config = dict(
    n_head=2,
    norm='rmsnorm',
    positions='rope',
    qk_norm=True,
    tie_embeddings=False,
    parallel_block=False,
    init='trunc',
    init_std_down=0.0,
    beta2=0.99,
    decay_fraction=0.644,
    train_tokens=83760000,
)
Each number is 128 + 24 x the weight over its row's rms, rounded and kept within 0 to 255. Layers, rows and columns count from 0. The size above them is the row's rms in percent of the matrix's.

# layer 9 MLP up, 256x128, rms 0.324, rows 0-104, columns 64-127
size [106  99 108  92  97  91  98 102 100 107 101 104  97  98 101 100  94  96 100  91 100  96 101  87  94 106 102 100 108  89  97 102  95  96  97  96 102  93  91  89  95 101 104  96  97 104 102  99 102 100  99  97  92  93  94 102 101 105 100  90 103 100  98  99  97 102  95  98  99  97  99 101 105  96 100  96 101 102  99  98  96 101  91 101  94 103  99  99 103 103 102  98 104 101 100 104 106  95  95 100 107  98 112  95 100]
[[102 118 152 115 120 120 106 118 126 111 138 134 106 130 104 125 136 129 133 141  93 151  71 109 142 148 120  95 144 140 136 113 133 165 119 155 147 113 120 121 172 156 115  57 143 105  92 116 160 111 115  52  95 104 170  69 156 159 149 105 143 101 104 133]
 [133 144 100 131 109 129 147 144 130 125  61 134  96 145 175 143 109  99 122 121 132 130 125 169 120 136 115 120 120 121 124 133 112 104 140 100 117 141 137 131 118 149 118 117 187 141 161 136 113 105 122 156 116 142 138 142 134  98 158 119 137 102 138 126]
 [155 144 121 129 148 162 122  95 118 145 148 111 100 169 177 116 161 114 142 165 125 136  96 144 169 123 136 133 138 138 160 103 118 132 119  99 144 164 141 136 133 111  81 166 121 125 132 110 114 107 119 148 105 122 137 141 154 114 101  97 118 130 125  80]
 [ 98 133 145 123 102  79 147 116 117  94 138 100 139 145 117 129 153 134 133  64 140 150 121 157 130  91 130 122 120  94 136 156 120 118 146 119 155 173 116 123 185 127  97 108 149 134 113 116 137 117 114 140 177 106 108 119 149 117  72 132 126 184 101 166]
 [125 135 123 123 133 145 149 175 111 142 123 125 133 105 124 155 126 135 172 163 152 150 138 114 167  86 154 148 130 155 122  83 152 111 113 160  62 163 105 118 133 132 107 152 107 156  98 142 120 113 129 166 164 140 154 150 132  86 127  80  83  81  94 116]
 [140 101 128 104 152 127  82 130 110 127 163 125  99 104 139 115 162 156 161  96 148 133 131 151 134 108 142 188 161  75 117 154 134 120 135  92 127 176 148 121 115 118  97 140 159 142 121 121 124 119 140 136 105 124  98 153 106 141 151 108 105 167 115 102]
 [112 167  68 103 103 137 149 155 122 121 130 126 142 157 134 129 126  84 111 157 158 125 110 137 118 167 134  50 112 119 146 136 137 135 123 124 124  87 127 119 127 131 149 114 107 112  94  75 131 111 140 154 143 154  93 113 127 105 147 159 121 119  82  96]
 [131 102 128 127 158 112 147 134 109 160  98 139 101 138 140 130 140 114  84 134  68  84 117 125 128 174 104 113 135 113 142 139 161 112 108 141  94 141  97 100 147 109 130 137 116 106 122 127 114  98 166  98 104 118 128 115 153  93 104 147 140 148 173 122]
 [135 105 111 128  78 122 120 113 125 120 119 149 129 125 107 162 117 134 137 129 108  90 146 123 127 151 116 151 140 183 127 122  99 141 116 116 129 124 145 131 145 142 164 120 139 121 113 131 150  83 144 129 143 147 154 128 120 126 193  86 112 162 100 103]
 [144  78 140 116 134 105 140 161 123 133  89  85 103 114 122  91 136 143 103 161 139 118 104 119 134 100 112 131 144 102 111 132 147 173 131 186 201 105 111 168 111 130 126 112 152  99 110 142  87 112 159 157 127  93  84 144 138 119 126 152 142 147 115 136]
 [156 105 147 108 145 129 138  96 141 121  85 157 130 141 104 137 145 141 161 127 143 140 136  93 116 136 124 127  68  94 130 105 138 170 148 166 129 151 107 125  98 142 128  99 111 109 135 133 107 136  79 114 130 156 152 153 130 102 102 164 136 111 127  87]
 [130 127 134 167 147 113 142 162  99 124 136 119 183 116 175 137  93 160 151  76  86 140 120  87 170 215 129 116 107 154  89  90 147 148 134 151 153 151 166 127 120 148 143 109 114 141 126 114 132 109 104 129 138 132 142 145 148 121 148  94 160 109 146 142]
 [143 109 100 126 131 124  91 121 120 139 162 149  89 145 113 132 145 154 157  99 111 143 121  99 142 156 125 117 137 150 172 129 141 130  96 130 142 152 120 116 181  80 156 125 126 139 103 117 138 107 138 107 123 135 138 117 118 166 133 157  89 150 128 114]
 [127  93  88  83 112 174 147 132 133 129  98 172 113 146 102 135 111 169 139 116 121 111 148 152 146 129 116 171  99 150 135  94  70  95 132 142 154 114 119 142 148 135 133 187 121 155 112 121 186 157 104 126 141 100  78 185  93 107 111 129 131 159 125 147]
 [133 108 106 145 142 118 152 127 117 115 160 128 138 117 127 131 151 157 111 116 146 150 142 142 144 142 137  93 123  79 111 142 173 127 118 143 125  77 128 133 126 101 127 140 147 140 112 132 123 118  70 109 149 134 107 110 116  91 125 139 140 141 144 137]
 [111  97 122 132 110 106 127 123 112  92 115 110 126 122 120 176 152 143  75 103 117 136 136 102 125 163 142 167 134 150  85 134  96 169 124 101  82 158 186  89 128 156 148 128 134  98 151  88 116 156 125 120 161 118 141 126 116 102 103 155 131 133 152  96]
 [131 119 128 121  80 147 107 102 141 160 122 116 107 120  93 101 125 118 135 148 113 148 108 111 141 158 121 106 143 109  51 115 167 152 122 153 143  91  98 133  97 113 121 106 145 131 135 160 118  81 163 125 116  99 131 124 117  91 139 129 155 118 100 102]
 [129 114 127 151 134 121 123 120 124 142 120 161 149 109 119 112 154 141 156 153 150 122 170 124 102 201 102 112 128  74 119 126 164 130 160 150 131 133 108 120 120 136 157 135 195 135  92 104 147 151 158 147 112 115 118 152 133 141 138 102 109 113 138 120]
 [110 132 127 107 138  87 132 169 200 153 133 119 109  74 131 123 134 124 113 110 129 139 160 121  97 123 163 117 139 153 140 126  91 100 132  92 152 164 112  88 133 147 153 103 124 129 109 112 140 115  98  86 160 104 118 126 102 155 129 137 145 178 113 164]
 [127 101 137 128 145 120 133 113 145 135  99  96 172 149 141 117 130 142 139 139 103 143 106 143 108 109 114 103 198 157 121 157 150 120 125 133 113 123  74 130 140 121 157 123 122 107 144 144 124 132 132 122  92 104 123 138 137 107 141 134 144  87 149 131]
 [136 134 142 112 121  83 116 169 120 123 101 133 145 124 124 152 115  74 124 113 117 118 151 107 159 134 122 120 131 134  98 132 153 101 138 155 142 119 138 111 139 121 133 164 136 103 173 151 152  87 141  72 103 129 100  89 174 110  66 143 108  79 117 116]
 [124 121  92 132 110  72 156 145 131  93 114  83 121 154 110 123 122 116 123 178 156 141 160 126  95 148 107 135 124 119 148 144 162  75 142 174 111 114 125 159 122 135  96 168  96 106 138 107 117 100  99 110 103 134 109 144 166 153 119 158 193 135  97 199]
 [178 162 100 150 120 109 154 118 168  89 152 140 138 127 127 106 122 130 115 108 152 144 124 159 130 141  85 161 112 121 128 157  97 141 165 133  91  83 168 132 161 123 117 189 120 124 133 131 123  95 143 115 147 153  92 165 117 115 124 136 123 172 136 129]
 [150 141 186 127 137 168 103  96 151  85 130 112 178 124  91 123 153 145 105 111 101 109 115 135 116 151 103 149 163 135 169 125 162 108 134 158 104 107 147 167 159 125 171 159 118 138 116 101 198  95  86 124 120 132 124 114 138 138  64 138 135 151 149 117]
 [140 113 135 117 128 127  88 138 157 133 139 104 135 137 115 117 128 157 112 130 120 157 140 116 123 110 144 145  99 168 132 147  94 141 109 149 159 165 161 162 122  81 111 145 103 141 141  83 107 150 118 165 163 113 169 167 124 145 155 138 165 142  99 117]
 [140 158 148  84  99  91 101 143 112 142 199 153  75 103 130 117 117  90 100 115 142 127 114 144 124 123 116 136 138 132 117 141 119 143 116 153 147 106 102 142 167  71 119 140 132 129 108 143 144 103 156 155  92 126 113 125 152 155 142 174  99 136 148 112]
 [138 126 141 143 141 156 109 114 128 135 143 120 119 119 102 133 133 157 183  97  91 144 110 151 128 169 148 134 114 198 117 113 159 209 112 128 106 128 123 128 145 127 108 137 117 194 138 123 139 110 117 123 141  92 110 179 109 123 134 158  88  99 134 112]
 [163 113 119 138 110  91 103 115 143 132 150  94 114 128 132  85 161 146 144 132 151 115 112  99 129 140 150  97  73 133 125 153 109 157  70 100  97 137 159 117 126 109  60 137 115 129 132 114 136 124 111 128  98 140 131 115 163 119 133  94 116 138 100  93]
 [132 146 142 102 156 133 141 102 117 134 183 127 135 111 146 122 141 101 134  97  91 122 166  73 135 131 103  98 110  99  83 119 129 113 124 102 117 145  76 115 126 152 140 115  92 135 143 105 139  80 144 124 146  92 161 124  98 104 129 105 108 119 120 103]
 [148 108 143 123  94 145 109 158 120 171 101 137 118 126  94 132 124 131 109 175 135 129 122 173 168 132 112 116 184 100 141 103 135 130 166 143 123 103 126 122 101 141 104 108  92 118 150 134 113 118 129 149  89 113 127 127 176 122  84 118 146 142 159 113]
 [145 120 111 145 140 137 145 143 149 152 112 113 162 151 146 123 130  73 153 139 111  98 183 114 162 108 102 130 138 137 118 124  97 109 153 100  96  97 115 185 190 114 110 103 121 102 140 127 103 140 138  90 167 142 134 145  88  83 149 121 144 118  94 135]
 [133 142 151 119 103  90 143 127  86 125  94 162 153 106 160 122 109 123 166 181  96 118 138 167 159 143 150 141 153 158 129 119 152 116 127 118 125 136 121 101 148 120 119 144 145 125 151 138 148 106 135 105 112 117 112 128 132 147 154 110 118 132 180 116]
 [109 170  79 121 134 116 128 103  95 120  67 145 141 107 171 116 142 116 115 148 134 105 128 142 106 169 132 176 103 117 109 158 108 108 139 146 174 145 131 113 149 149 164 132 109 142 134 159 151 121 150 114 146 116 169 148 143 104 125 125 123 137  98 126]
 [137 100  92  99 142  91 180 118 114 149 116 123 140  69 128  78  94 110 153 114 120 157 145 154 147 114 116 152 117 144 111 143 120 177 152 152 131 116 113 128 138 145 136 155 137 110 108 112 138 116 109 116 125  83 153 151 143 143 128  77 168  66 142  78]
 [170 120 104 145 140 116 103 180 137 132 126 110  91 130 158 119 175  93 144 140 143 140 116 109  95 115 111 116 113  84 130 129 115 110  90  89 107 116 144 117 123 125 121 144 161 110 143 120  75 160 120 118 148  97 168 117 180 112 102 106 163 170 155 124]
 [195 147  92 106 155 121 143 146 130 158  80 148 155  80 164 125 112 106 141 125 109 114 164 117 143 158 145 149 142 141 101 169 112 133 136 122 143 146 177 122 106  96 145  94 171  78 134 121 137 102 116 129 156 114 146 131 143 110 112 137  96 157 107 122]
 [151 177  90 121 150 117  79 117 120 133 133 104 141 159  69 129 145 136 126 105 147 142 132 122 126 125 148 127 125 138 109 129 102 110 141 128 145 134 116 144 137 108 126 119 145 167 131 134 150 143 183  93 171 100 111 101 128 113 164 206 126 149 138 132]
 [123 129 139 116 135 146 117  79  98 166 138 149 114 112 120  80 101 157 128 102 113 141 142 104 135 122 118 150 140 161 131 142 171  85 142 174 153 129 156 130 135 115 130 115 105 123 113 112 177 110 129 134 119 154 137 120 177 139 144  98 111 138 137 175]
 [144 146 116 117 132 155 126 127 125 168 123 119 108 164 155 123 163 131 166 119 115 159 133 108 141 130 106 155 116 119  75 112 106 119 141 136 137 158  94 152 143 134 140 107 147 165 115 119 113 156 119 148 112 131 108 137 103 148  48 135 125 143 132 148]
 [149  86 143 143 136 114 123 146 138 133 113 151 112 147 154 110 184 130  94 135 153 142  88 159 144 136 115 104 112 123 141  78  98 125 104 154 127 123 123 110 147 165 130 160 158 103 149 127 140 126 121 114 148 138 100 142 131 135  88 133 151  86 176 120]
 [151 159 118 104  91 124 142  74 128 107 130 126 104 133  97 109 126 138 163 115 114 112 120 154 104 119 136 125  99 123 138 127 113  90  84 163 102 126 110  79 137 168 146 135 132  86 137  97 119  98 135 155 172 124 143 136 109 109  96 120  98  69 125 140]
 [137 138  98 121 149 140 125  96 116 137 165 140 136 168  80  94 118 113 140 111 130 144 124 154  72 126  90 123 126  99 138 173 122 175 114 136  85 142 141 120 126  86 147 170 110 125  97 152 160 137 142  97 113  98 132  81  88 125 124 102 122 155 151 140]
 [ 70 107 121  81 119 175  87 118 150 137 113 105 151  71 116 104 154 116 121 131  54 134 133 130 107 154 126 122 113 144 121 142 185 146 146  93 109 156 112 133 104 153 147 124 182 139 131 133 121  86 185 151 107 147 138 115 138 126 171 143 155 133 138 136]
 [120 143 153  86  98 139 130 100 118 149 120 121 158 137 126 107 109 119  79 133 133 156 132 130 128 126 117 130 145 140 123 113 160 127 149  60 129 131 114  99  89 100 122 129 186 102  77 112 144 114 139 135 124 142 126 122 164 114 110 132 123 113 157 160]
 [156 158 177 146 139 135 135 135 108 147 120  98 143 106 124 141 127 187 107 163 165 152 139 148 152 152 111 109 105 155 140 154 150 146  74 121 111 137 124 105 159 115 110 121 135 117 129 122 141 121 122 135 185 124 123  95 140  90 135  90 134 123  94  96]
 [116 143 119 146 109 124 174 146 163 138 107 115 116 128 171 109 152  90 124 118 107 108 106 105  87 122 159 114 134 104 138 156 150 145 139 102  97  95 131 101 132 129 130 112 112 111  86 109 111 176 110 105 125 107 161 123 130 150 122 119 142 123 107 144]
 [140  87 116 126 127 133 123 155  94 136 150 117 133 151 113 116 146  91  94 137 158 113  83 136 175 123 138 118 103 175 169 140 113 144 153 103 140 111 133 142 171 122 151 121 150  86 119 126  92 123  95 133  94 179 123 155 107 130 154 131 165 137 110 145]
 [136 153 136 105 135 128 134 149 107 137 143 113 123 135 167 125 125 135 120  93 119 129 137 127 147 123  73 121 119 114 136  89 141 141 153 166 145 130 118 147 124 126 105  99 112 125 106 117 162 131 155 115 144 167 156 140 144  76 108 134  93 141 142  94]
 [108 120 100 125 142 105 153  69 136 129 116 106 113 119  63  98 138 116 132 140  71 127 151 118 151 154 144 101 106 165 111 136 135 213 151 131 149 144  84 110 128 101 149 119 101 163 157 127 113 148 148 156 118 138 102 139  98 119 155 132 140 141 147 120]
 [123 136 139 114 118 106 175  94 113  99 106 100 178 130 134 128 125 142 125  53 130 134 126  93 111 150 125 143 147  95 146 159 198 155 138 113 112 126 124 121 136 135 114 130 144 119 150  78 110 133 111 134 161 105 119 135  94  71 107 112  84 143 135 146]
 [134 119 116 113 134 161 114 116 113  98 125 128 128 129 132 125  90 158 151 114 124 175  93 143 105  97 153 141 133 120 114 125 137  93 136  94 103 166  84 136 108 157 140 123 132  93 167 165 131 113 100 129 148 144 122 125 146 120  96 144  83 136 131 158]
 [104 148 102  83 119 101  89 136 157 126 130 127 123 127 140 119 117 105  96 126 121 100 140 131 141 121 123  72 170 116 120 180 132 133 116 123 117 117 142 116 160 131  66 121  90 108 141 105 152 109  97 115  99 112 141 123 120 159 109 129 107 120 122 153]
 [119 122 118 138 162 110 115 149 125 127  91 139 161 110 144 141 106 133 146 155 158 113  93  97 133 130 144 123 106 116 164 127 119 130 178 142 141 131 172 155 127 109 107 106 125 117 126 131 130 165 191 124  73 155 169 168 122 118 165  84 115 121 133 113]
 [108 123 168 134 103 104 122 134 148  90 104 109 114 164 107 172 100 120 161 129 140 154 131 118 121  82 121 116 124 152 101  85 106 140  79 125 100 121 132 157 133 153 107 134  73 104 161 167  91 152 143 176 150 165 151 113 128 129 101 171 138 120 148 115]
 [165 169 151 106  93 138 138 159 157 160 137 120 124 124  83  95 115 148  78 133 104 125 158 140 112 172 137 165 142 160 136 183 154 135 109 129  98 153 118 108 129 120 172 114 146 109 142 133 139 117  74 115 151 145 101 137 120 135 162 163 128 110 100 123]
 [142 163 156 104 115 134 136  78 155 159 169 147 109 159 112 114 122 130 138 104 174 134 192 114 125 146  97 145 146 173 130 124 112 140  86 120 148 111 146 107 123 129 137 116 134 116 115 148 107 135 155 177 133 154 124 107 143 140 110 147  79 116 157 138]
 [162 142 133 152 129  95 110 116 110 135 117 101 116 145 136 175 118 138 122 148 132  91 120 139 165 130 139 133 136 161 127 149 134 117  93 111 165 143 154 109 151 134  94 175 158 157 118 131  76 179 150 124 111 145 136 142 112 135 110 144 145 106  72 160]
 [108  93 119  94 124 123 123 128 141  93  94 132  91 135  87 136 144 112 143 117 144 134 152 116 164 147 160 173 149 129 127 116 144 108 133 125 109 153  98 107 100  91  96 141 135 133 127 160 148 152  90 106 143 142 152  99 131 114 149 114 116 109 129 156]
 [125 159 132  95 127 143  92 123 123 106 161 175 145 137 130 134 117 100 113 126 135 119 113 131 140 176 143 108 101 120 141 137 110 124 125  87 115 129 108 160 164  86 131 154  92  97 102 113 132 156 102 119  94 127  94 140 109 195 160 101 146 160 101 154]
 [124 116  98 138 115 111 142 135 104 157 167 197  84 102 106 110 131 191 131 143 117 127 117  81 110 138 112 134 161 139 152  98 111 167  88 107 111 111 100 168 152 152 149 190 124 138  92 151 133 144 160 117 150 141 119 111 141 148 160 134 109  76 147 141]
 [119 121 125  98 106 150 100 129 114 145 109 104 129  88 129 145 168  97  83 128 177 104 101 164 127 129 157 141  99 132 161 157 141 106 128 173 118 133 133 108 150 130 115 155 143 124 157 163  94 113  75 126 135 138 110 168 102 149 123 106 112 147 145 145]
 [129 127 152 130 107 142 112  94 124 130 123 130 168 107 132 160  89 135 117 164 128 109  99 111  91 149 150 132 128 170  82 128 125 134 119 155 164 120 127 139 111 150 118  99 136 150 109 147 112 140 141 161 139  97 133 100 149  95  99 131 128 123 140 160]
 [154 135 164 133 136 117 121 119 153 122 127 108 139 134 124 133  88 103 167 130 111 117 122 178 111 189 112 120 127 156 136 171 148  91 129 126 161 146 129 170 136 102 116 138 118 104 118  81 139 165 116 120 111 129 126 131 165  88 149 121 163 117 124 116]
 [ 98 148 130 110 127 142 104 113 131 138 132 182 153 120 107 127  88  91 107 135 150 124 207 127  97 106 181 133 104  89  92 125 133 124 142 117 187 116 103 111 118 135 149 105 137 135 148 143 135 134 117 109 118 129 128 141 124 163 156 146 134 149 118 116]
 [122 156  97 103 101  98 153 133 110 117 112 150 116 124 131 129 111 163 167 131 123 113 132  98 143 189 136 154  99 119 139 131 124 158 133 132 172  88 135  94 122 123  89 129 146 155 175 123 145 173 115 107 138 111 131 172 108 123 117 153 157 170 155 135]
 [139 137 107 137 125 150 128 124 101 139 133 118 154 120  94 122 159 161  88 120 125  93 135 110 167 109  91 114 117 104 129 149 152 119 152 200 134 142 122  96 129  88 134 100 146 137 121  75 157 133 120 114 148  98 123 126 134  65 121 120 115 129  79 165]
 [129 118 132 122 158 156 109 151 115 144 182 148 115 133 116 109 104 124 140 152 144 114  96 150 131 114 136 123 147 112  96 103 118 115 115 139 119 107 109 146 119 130 143 143 153  76 141 136 122 123 143 162 123 118 104 125  88 145 173 137  83 122 115 132]
 [143 168 142 118 100 117 103  95 112 132 143  84  88 146 115 106 148 156 200 166 146 116 107 177 162 142 128 145  96 111 131 105 148 114 102 124 134 108 107 125 107 127 123 177 131 154 143 119 141 137 156 140 147 114 116 124 110 154  96 117  96  70 122 142]
 [181 132 131 131 138 154 156 170 118 111 139 124 162 154 112 124 126 150 117 148 159 104 146 107 132 132 128 129 103 116 138 132 149 120 152  89 128 109  95 113 135 107 162 166  90  89 162 131 161 126 112 159  94 158 110 118  87 128  75 114 159 131 152 101]
 [116 157 133 155 150  92 141 152 130 118 123 115 132 123 112 142 192  89 193 110 144  97 123 133 108  99 143 158 128  86 138  54 134  98  96 119 162 117 135 101 122 138  77 186 127 139 106 118 148 156 138 168 112 174 153 133 138 172 157 132 135 102 148 107]
 [101 111 193 135  93  99 120  97 133 107 111 136 169 132 136 125 167 130 149 140 151 141  99 108 181 139 110 146 147 139  84 126 132 149 150 131  99 156 127 156 107 140 143 128 121 122 160 148 159 131 100 126 155 170 155 152 120 173 117 131 142 149 147 143]
 [136 173 137 140 145 130 108 133  96 131 112  86 173  88 128 139 140 138 139 110 117  94 150 117 143 148 136 132 103 157  80 150 107  95 135 161  85 179  99 146  74 129 129 152 133 168 106  76 119 136 130 157 131  98 121  72 123 142 124 152 112 146 146 181]
 [110 174 157 146 130  92 153 157 123 164 163 124 149  77  81 127 112 129 140  82  95 131 115 185 128 119 128 136 173 144 137 129 161 155 130 115 108 121 153 116 129 152 154 125  91 107 126 136 140 149 149 118 124 100  93  94 115 161 103  99 135 155 153 131]
 [154 159 108 171  98 123  91 132 135 166  95 106  89 133 134 138 145 124 135 110 147  92 111 129  96 108 131 114 148 115 186  73 160 122 121 148 101 151 138 157 133 128 122 134 154 156 102 125 151 137 139 114 139 143 100 144 144 100 139 149  82 144 117 167]
 [128 113 104 153  74 111  93 111 106 124 163 129 152 128  70 126 117 114 185 110 133 148 112 125 107 129 126 145 156 122 110 123 142 196 132 113 121  83 133 118 131 158 133 143 123 151 138  71 136 162 147 153 122 124 157 124 141  69 138 152 149 178 126  90]
 [118 146 148 108 107 157  93 102 149 137  82 116 125 107 102 103  93 148 125 127 138 135 130 138 137 108 138 140 100 112 156  96 140 137 155 150 186 172 124 126 107 154 146  68 143  95 109  81 104 143 100 166 133 167 145 131 124 147 101 132 112 107 150 142]
 [ 92 122 157 110 122 100 101 165 141 170 137 101 117 114 150 172 109 155 154  99 123 154 151 110 136  74  97 107  82 158 130 126 134 112 119 122 132 148 175 131 132 117 113 123 154 133 127 121  93 132 149 170 131 150 130 106 150 136 120 142 184 125 155 131]
 [140 121 138 159 104  84 114 118 112 144 140 120 137  95 126 144 105  88 131 168 170 165 124 161 123 142 148 106 135 142 146 111 139 112 154 143 164 127 111 170 128 138 174 134 100 108 109 150 183  93  95 146 101 109 132 115  84 122 128 120 167 133 106 163]
 [122 123  93 116 168 144  98 101 102 113 119 142 109 113 142 109 170 127 116 102 147 111 122 148 140 136 142 175 161 101 134 146 143 128 113 114 137 174 133 145 138 117 139 105 145 109 146  84 146 139 115 116 115 130 114 147  87  88  77 108 129 146  87 139]
 [ 86 153 135 121 157 100  86 149 135 106 118 148 162 118  89 146  93 152 119  98 131 182 151 136 126 127 154 151 131 149  81 134 111 128  88 169 139  85 107 126 105 139 121 100 121 110 157 116 141  86 121 141 149  76 125 168 135 148 164 141 136 137 144 110]
 [137 153 100 102  81  99 126 144  96 128 134 130 119 119 129 129 129 105 136  77 113  98 138 110 154 138  91 115 143  50  85  99 120 127  76 173 110 130 157 148 133 132 131 118 148 122 107 137  97 122 115 134 156 126 174 113 137 121 115 114 106 155 112 109]
 [ 99 104 167 120 132 123 130  94 133 114 150 121 137 124  85 141 112 141 157 176 112 151 130  76 116 100 158 119 126 143 156 115 138 112 111 124 133 144  83  98 165 124  83 100 112 100 148 142 128  82  92  94 131 159 147 191 149 135 132 133 156 129 124 147]
 [157  79 139 110 104 125 127  86 152 141 172 133 158 164 129 136 118 148 173 124 100 146 133  87  73  91 110 117 196 129 150 134 143 120 101  97 138 128 134 116 158 168 119 103 124 144 142 125 105  97 113 134 123 101 125 154 151 126 137  90 117 133 170 111]
 [121 107 145 137 173 122 131 122 133 118 133 135 143 148  98 119 157 154  80 112 153 100 144 156  93 148 100 117 142 102 118  82 151 122 120 162 131 146 141  97 127 157 120 117 116 129  99 117  68 154 113 120 135 144 158 150 138 172  93 153 126 114 150 117]
 [122 137 150  98 105 141 111 163 112 140 132 114 122  95 106 155  93 139 129 138 112 131 107 109 137 132 106 104 105 140 115 148 141 116 110 127 129 100  63 138 153 149 129 146 123 104 136  99 160 110 162 139 131 162 126 135 163 112 121 142 158 128 168 181]
 [154  95 101 151 105  98 112 165 140 147 141 138 133 148 142  68 120 113 103 150 177 139  96 132 133 139  95 144 116 156 161  96 169 126 140  91 172 157 106 111  71  81 135 130 119 138 139 104  75 117 171 143 119 131 142 127 130 139 144 110 159 156 141 123]
 [126 168  85 123 123 122 147  97  97  93 134 150  90 127 169 104 125  98  80 103 140  91 108 154  93 170 167 140  91 142 117 136 106 159 179 135 109 147 149 148 105 142 127 144 144 129 122 130 129 127 136 128 168 147 139  70 144 138 141 104 126 102  96 167]
 [145 114 116 113 107 138 161 114 120 135 132 140 126 106 141 135  99 148 136  86 137 135 148 121 139 104 109 167 108 114 128 114 156 105 179 136 123 109 156 110 107 111 130  89 117 117  73 135 122 124 120 160 125 100  73 164 114  93 156 123 135 111 151 102]
 [143 145 115 117 172 154 136 127 111 109 135 158 125 136 138 139 157 130 148 174 136 114 138 134 156 178 164 147 173 159 125 125 113 135 181 131 132 102 133 145 155 151 111  90 152 120  68 154  95  96 134 149 161  99  91 163 122 163 104  91 156 102 109 165]
 [128 132  92 139 107 157 126 142 100 148 160 141 159 103 105 128 157 124  92 121 113 171 169 114 176 129 132 106  90  94 102 163  92 142 108 147  65 114 130 157 162 127 145 136 145  98 165 117 142  99 162 120  94 153 138  82 196 127 135  97 139  98 114 112]
 [148 128 133 104 121 150 106 110 114  84 138 100 103 150 105 131 100 107 153 108  99  95 166 102 134 106  93 115 126 121 177  94  96 156 139 159  93 106 169 169 116 142 163 119 119 121  93 122 127  93 133 120 125 119 142 142 121 103 128 131  99  99 128 107]
 [162 141 178 151  90 122 142 133 144 150  98 138  93 103 146 119 127 117  96 141 116 112 122 137  98  91 161 117 170 146 113  78 156  95 135 153 152 121 126 101 106 107 104 108 131 148 157  81 111 117 102 121 142 147 123  94 141 159 106 122 116 153 137  93]
 [145 131 126  90 197 128 137 150 124  95 131 107 125 186 155 124  82 119 146 127 124 132 165 131 129 126 123 133 117 130  92 168 132  97 153 158 141 134 143 133 135 147 112  88 107  81 192 115 140  92 115 138 144 139 139 159  99 125 147 189 147 109 180 102]
 [135 154 172 148 167 159  95 152 127 116 120 140 139 174 121 123 151 156 127 127 124 118 172 145 113 142 115 126 110 103 156 139 125 111 103 104 112 105 175 130 126 118 171 128  81 149 109 145 131 141 129 153 126  96 162 139 106 102 119 126  78 151 187 138]
 [ 92  58 122 105 137 129 128 130 140 148 139 108 148 110 160  63 128 140  95  98 142  82 116 119 122 107 123 107 122 120 116 110 119 130  67 131 145 121 146 130 137 111 115 164 118 138 118 182 108 107 131 118 137 146 148 119 117 100 160 148 159 109 130 141]
 [133 132 100 139  82 115  85 120 105 156  99 118 112 142 140 125 139 125 142 123 132 159 100 168 135 149 109 128 102 111  96 139 100 165  75  94 112 132 163 101 130 133 128 141 172 174 139  98 105 192 152  96 119 147 123 119 117 124  93 127 106 161 146 144]
 [103 143 132 152 130 135 145 123 114  97 117 125 108 119  94 156 108 135 145 127 110 109 131 102 152 128  99  93 152  95 179 109 157 191 150 155 126 136 141 147 100 125 103 125 148 109  93 145 171 115 136 120 177  88 108 157 122 129 133 117 150 125 142 104]
 [142 133 152 143 163 136 155 111 113 140 167 123 102 167 114 170 136 144 143  96  98 115 148 121 131 150 138 121 137 121 120 126 144 115 136 168 134 137 154 146 120 141 135 141 112 124 162 129 119  95 151 127 173  97 163 137 175 146  91 106  85 168 137 144]
 [174  84 131 101 166 140 138 121 148  93 126  97 127 150 111 143 134 130 112 115 143 195 156 116 126 118 143 129 106 143 121 114 130 155 137 141 102 175 122 114 123 127 147 146 121 153 168 150 140  83 135 170 100 139 132  98 122 102 130 118 155 105 152 129]
 [142 125 127 157 131  93  91 124 103  94 159 121  99 141 116 137 149 159 147 128  95 125  96 116  80  61 133 152 138 126 114 103  90 156 164 116 128 151 183 112 140 145 138 103 123 117 107 186 126 172  87 124 157 104 133 112 127 163 157  92 106 109 113  75]
 [106 103 121 141 129  78 115 127 118  94 157 133 100 123 145 105  97 141 112 123 120 176 120 135  89 119 162 129 161 163 159 153  82 129 154 146 147 124 103 134 153 161 135 135 148  89 131 167 127  94 112 115 142  68 100 138 113 156 106  88 138 101 132 120]
 [ 92 112 136 158 151 147 158 139 124 109 164 127 130 137 174  93  96 166 167 158 150 120 118 126 182 168 140 109 125 109 127 124 153 157 113 101 111 132  84 134 110 114 150 131 106 123 123 118 127 132 101 134 132 127 156 172 120 101 134 156 113  90 186 138]
 [164 106 138 112  86 100 161 129 102 158 156 123 109 151 164 166 124 111 130 172 136 141 139 101  96 147 153 146 137 100 108 141 131 146 133 125 121  91 116 112 159 127  95 133 135 137  92 137 107 117  93 146  85 125 138  89 134 111 106 157 152  92  90 140]
 [117 122 106  96 151 128 115 120 169  95 137 114  74 137 162  77 106 104 127 151 137 171 133 158 108  67 121 143 110  96 139 109 125 122 124 109 128 118 103  86 105  61 111 153 107 151 131 128  98 144 158 117 123 110 166 134 108 138 121 122 140 117 102 106]
 [ 99 131 115 145 101 164 130 100 164 140 115 103 150 111 141 111 154 158 165 142 118 149 154 177 125 159 139 136 160 124 161 124 120  72 157 168 160 143 127 125 109 132  99 103 157 140 138 110 136 120 132 147 159 120 103 158 157 139 106 142 148 136 123 168]]